config = dict(
    n_layer=16,
    d_model=64,
    n_head=2,
    n_kv_head=2,
    head_dim=32,
    d_mlp=256,
    vocab_size=4096,
    activation='swiglu',
    norm='rmsnorm',
    norm_place='pre',
    norm_eps=1e-05,
    positions='rope',
    rope_base=10000.0,
    rope_fraction=1.0,
    qk_norm=False,
    attn_scale=0.177,
    bias='all',
    tie_embeddings=False,
    parallel_block=False,
    init='trunc',
    init_std_qkv=0.0651,
    init_std_o=0.0,
    init_std_up=0.0651,
    init_std_down=0.0,
    optimizer='soap_variant',
    lr=0.00456,
    lr_mult_qkv=0.4,
    lr_mult_up=0.797,
    beta1=0.95,
    beta2=0.95,
    lr_head=0.00687,
    grad_clip=1.0,
    warmup_steps=200,
    schedule='wsd',
    decay_fraction=0.36,
    decay_shape='linear',
    final_lr_fraction=0.0,
    batch_tokens=[8192, 16384, 32768],
    seq_len=384,
    doc_mask=True,
    train_tokens=104200000,
    steps=5916,
    dataset='wikipedia_en',
)
Each number is 128 + 32 x the weight over its row's rms, rounded and kept within 0 to 255. Layers, rows and columns count from 0. Numbers have three digits each. The size before them is the row's rms in percent of the matrix's.

# layer 4 attention key, 64x64, rms 0.084, rows 0-63, columns 0-31
091:094160103081128095116085093149159128090082130078122136122065162121115142118105072152062109149134
102:136134067118134115126121167207130095202121127099168152090105128125099135146117148151137107105100
104:135143122129185126122156182116110138196116176085100140109182108167151189131110108072178135104120
095:123157094125099196107102173094103153144178120186093101110126102090094157114114090117125152160128
088:153146117127215153161155137127102145116125097126133019169117086104144112141141140093139133195145
105:126131112094121083176113111136130125135107033142150103106103158127098199086147163136137134133137
085:097076127090117105101115126112130133121091023153185123125119174136122110098090150138140121073115
084:180119137106212111125147121129163159109159151100117074090145067111103126111144119117136094097141
081:081110126127182176169121122129108149163134148138066117147154061097198148097200147133132091085121
089:157054158155116116131179163092119119136119111129090140118098073122076104126115107109127152062116
091:151119168091103148131128134102100129136112092166095104134193126111128196164130178170108178178134
090:163169148106061112149131130147133121108136078095122118101150121149174101187155090116145106104142
091:115107121058121129134137164153133143104127165115151126136188168056136122146094140188121115069137
092:143115156161112158163097159117080130118140104081102155105103088130159108118110157129192099122053
088:118087141162074110159121130175084140173136147104116165088110091156055163199112118131099118126129
097:138079101077076125080139148098140120095128095099139149122150102134112099077166116105100134110055
088:150109110068125142119117140129121091113098082126126169134080198123125092158137100107112140078082
080:106180127085134193165115164151104145154148129113141109171195097100124130155163098156158120151165
107:144115047100125082132167142134137150138125142086136156115149146149115097088170088149124114130137
104:120095079149097086057119136128105129122185156121157115121099154078185118087143113111055168071109
098:104110117132160154090103137082162168079192155136127188063154131099102138150120105095099144108158
089:142125089158127140143175149139128117114132092103200125178146085171166130192140109113122181122142
083:109161110091133212105100065146116106118120096108129185134167144142136068043137100185084095126127
094:194108119181128085110119157157189054143054142107084135064103149107120187148145084078121076135083
097:087153141213064103141102148103119156157141087144133092054117133127114142170139142121144158078144
106:091087150136129131153162168136169129104194168132186137049101158161115098115092148139066134081116
092:151157178088093132154192167038085142133139151168133178147140062114115127146128108142111124140060
090:133157094137126138170118149127152148149148097120120153115160126148074156134183096151198082151152
095:188144180128073110149162136136075150142117122146148151132168154124083113139103140152103147159131
085:143137133136130123112125074122093086096147158174082122122109076115117147149136128157120088147165
095:103160151146186152145132100112090113128113086070111126126069148133069099137175114137129142127154
099:115118199104133145154093121101131116173160156142185146099125158121190111150145176106096101082155
092:105078138165173061116116103107181124155116113077172097123073136091137112111093122186158068106148
087:079125103123136187101091148141144171157121104109114193129154119074063141129132104129134134062115
078:136103183178146087097105177116134079090155155196136112149115139124150169174150186141096194162153
103:069108144071135088135146119126120134092086127085159191125108117047129093119121150186136126095159
091:168143122168122155121097149140079134118110159128116120134140105130145166121178128065108148185086
089:194122121106073144143148120247112148172150112108169107123135172124136091129105111105127144148119
098:161135159108164120090093054125140068104137076119118113115063121077109096151108184200095091129152
080:194149104136136112131169113104099165123115130126094108108092147121166115102119059169106145099179
097:184142065122113114188160145140115168189179167108165100129121176160165142095136063120150132154098
114:097092115080133097172206133128122142142096094099160109127138185149142072087125084154116104115206
110:137139153102165132090136154160112122127136092118137092214128077152146149179169124150114126176157
109:176117167112102101120112089146115082124141122120116057111100104065092090181088135107127152136160
102:084132119141120173114065122101077115111103068131102151132158163104098132126128127097145144103184
097:195063118147108149122074066131135091103151083049107125111136113098107061146118216087129128121142
101:151112111122112106107174128158167102108117076110133106120175158136087067086104162121107125127131
120:109134164115142137052131064167117117112120030183143131102157121146058073074120167125119141104124
108:212080139157127130097124105108086085122129128093125128173158138099136075189158156130165115115128
127:152118114167188151170161109107136135150113168133110117125136156108135154124168063177084090183072
106:123116081070195083100133096152079097117126136134148137101092169191115131084117133130109109163154
115:097165125108158174095136188120059133096122131182148190178139158177100151105191092126131134115081
101:116103098095123118136074160143140117135174123153159134144153121147158116131108147123134111144137
120:178092130156167132176100161111118135111110167158149113111099091115154104083174137096117104059148
103:138133171109105081145143138142101171142153092139110172191164144175122144063107114106126146129160
116:117114119155098122167099097135099151110133114034116138148129134131146135195114091147104086097163
118:104136114192072135092137091133125172150140103135152139129137137157174145141186163201083088147129
131:086190128110061194097091119105090111155184106149109151148093119137168116045127124142095119122090
128:149143070099089119155119132169115155113117124136085133160096097104167120120077136134156197159062
108:175091102130122077110127137105173134112084108151128186081164118136127164127133117058138115095139
116:134144115132133116066163090097089152203088069120093170158106117093102093152137164134129078103154
104:132076149143109092116145120112098184139122159081136121182206099143123123104138128109076159147146
113:081103143092144072123130160117112109106114136123151156169129088120131146165124151188076099106133
097:123119127142140140094115126202113107056091153119188143087199138172145106135083128150135160144125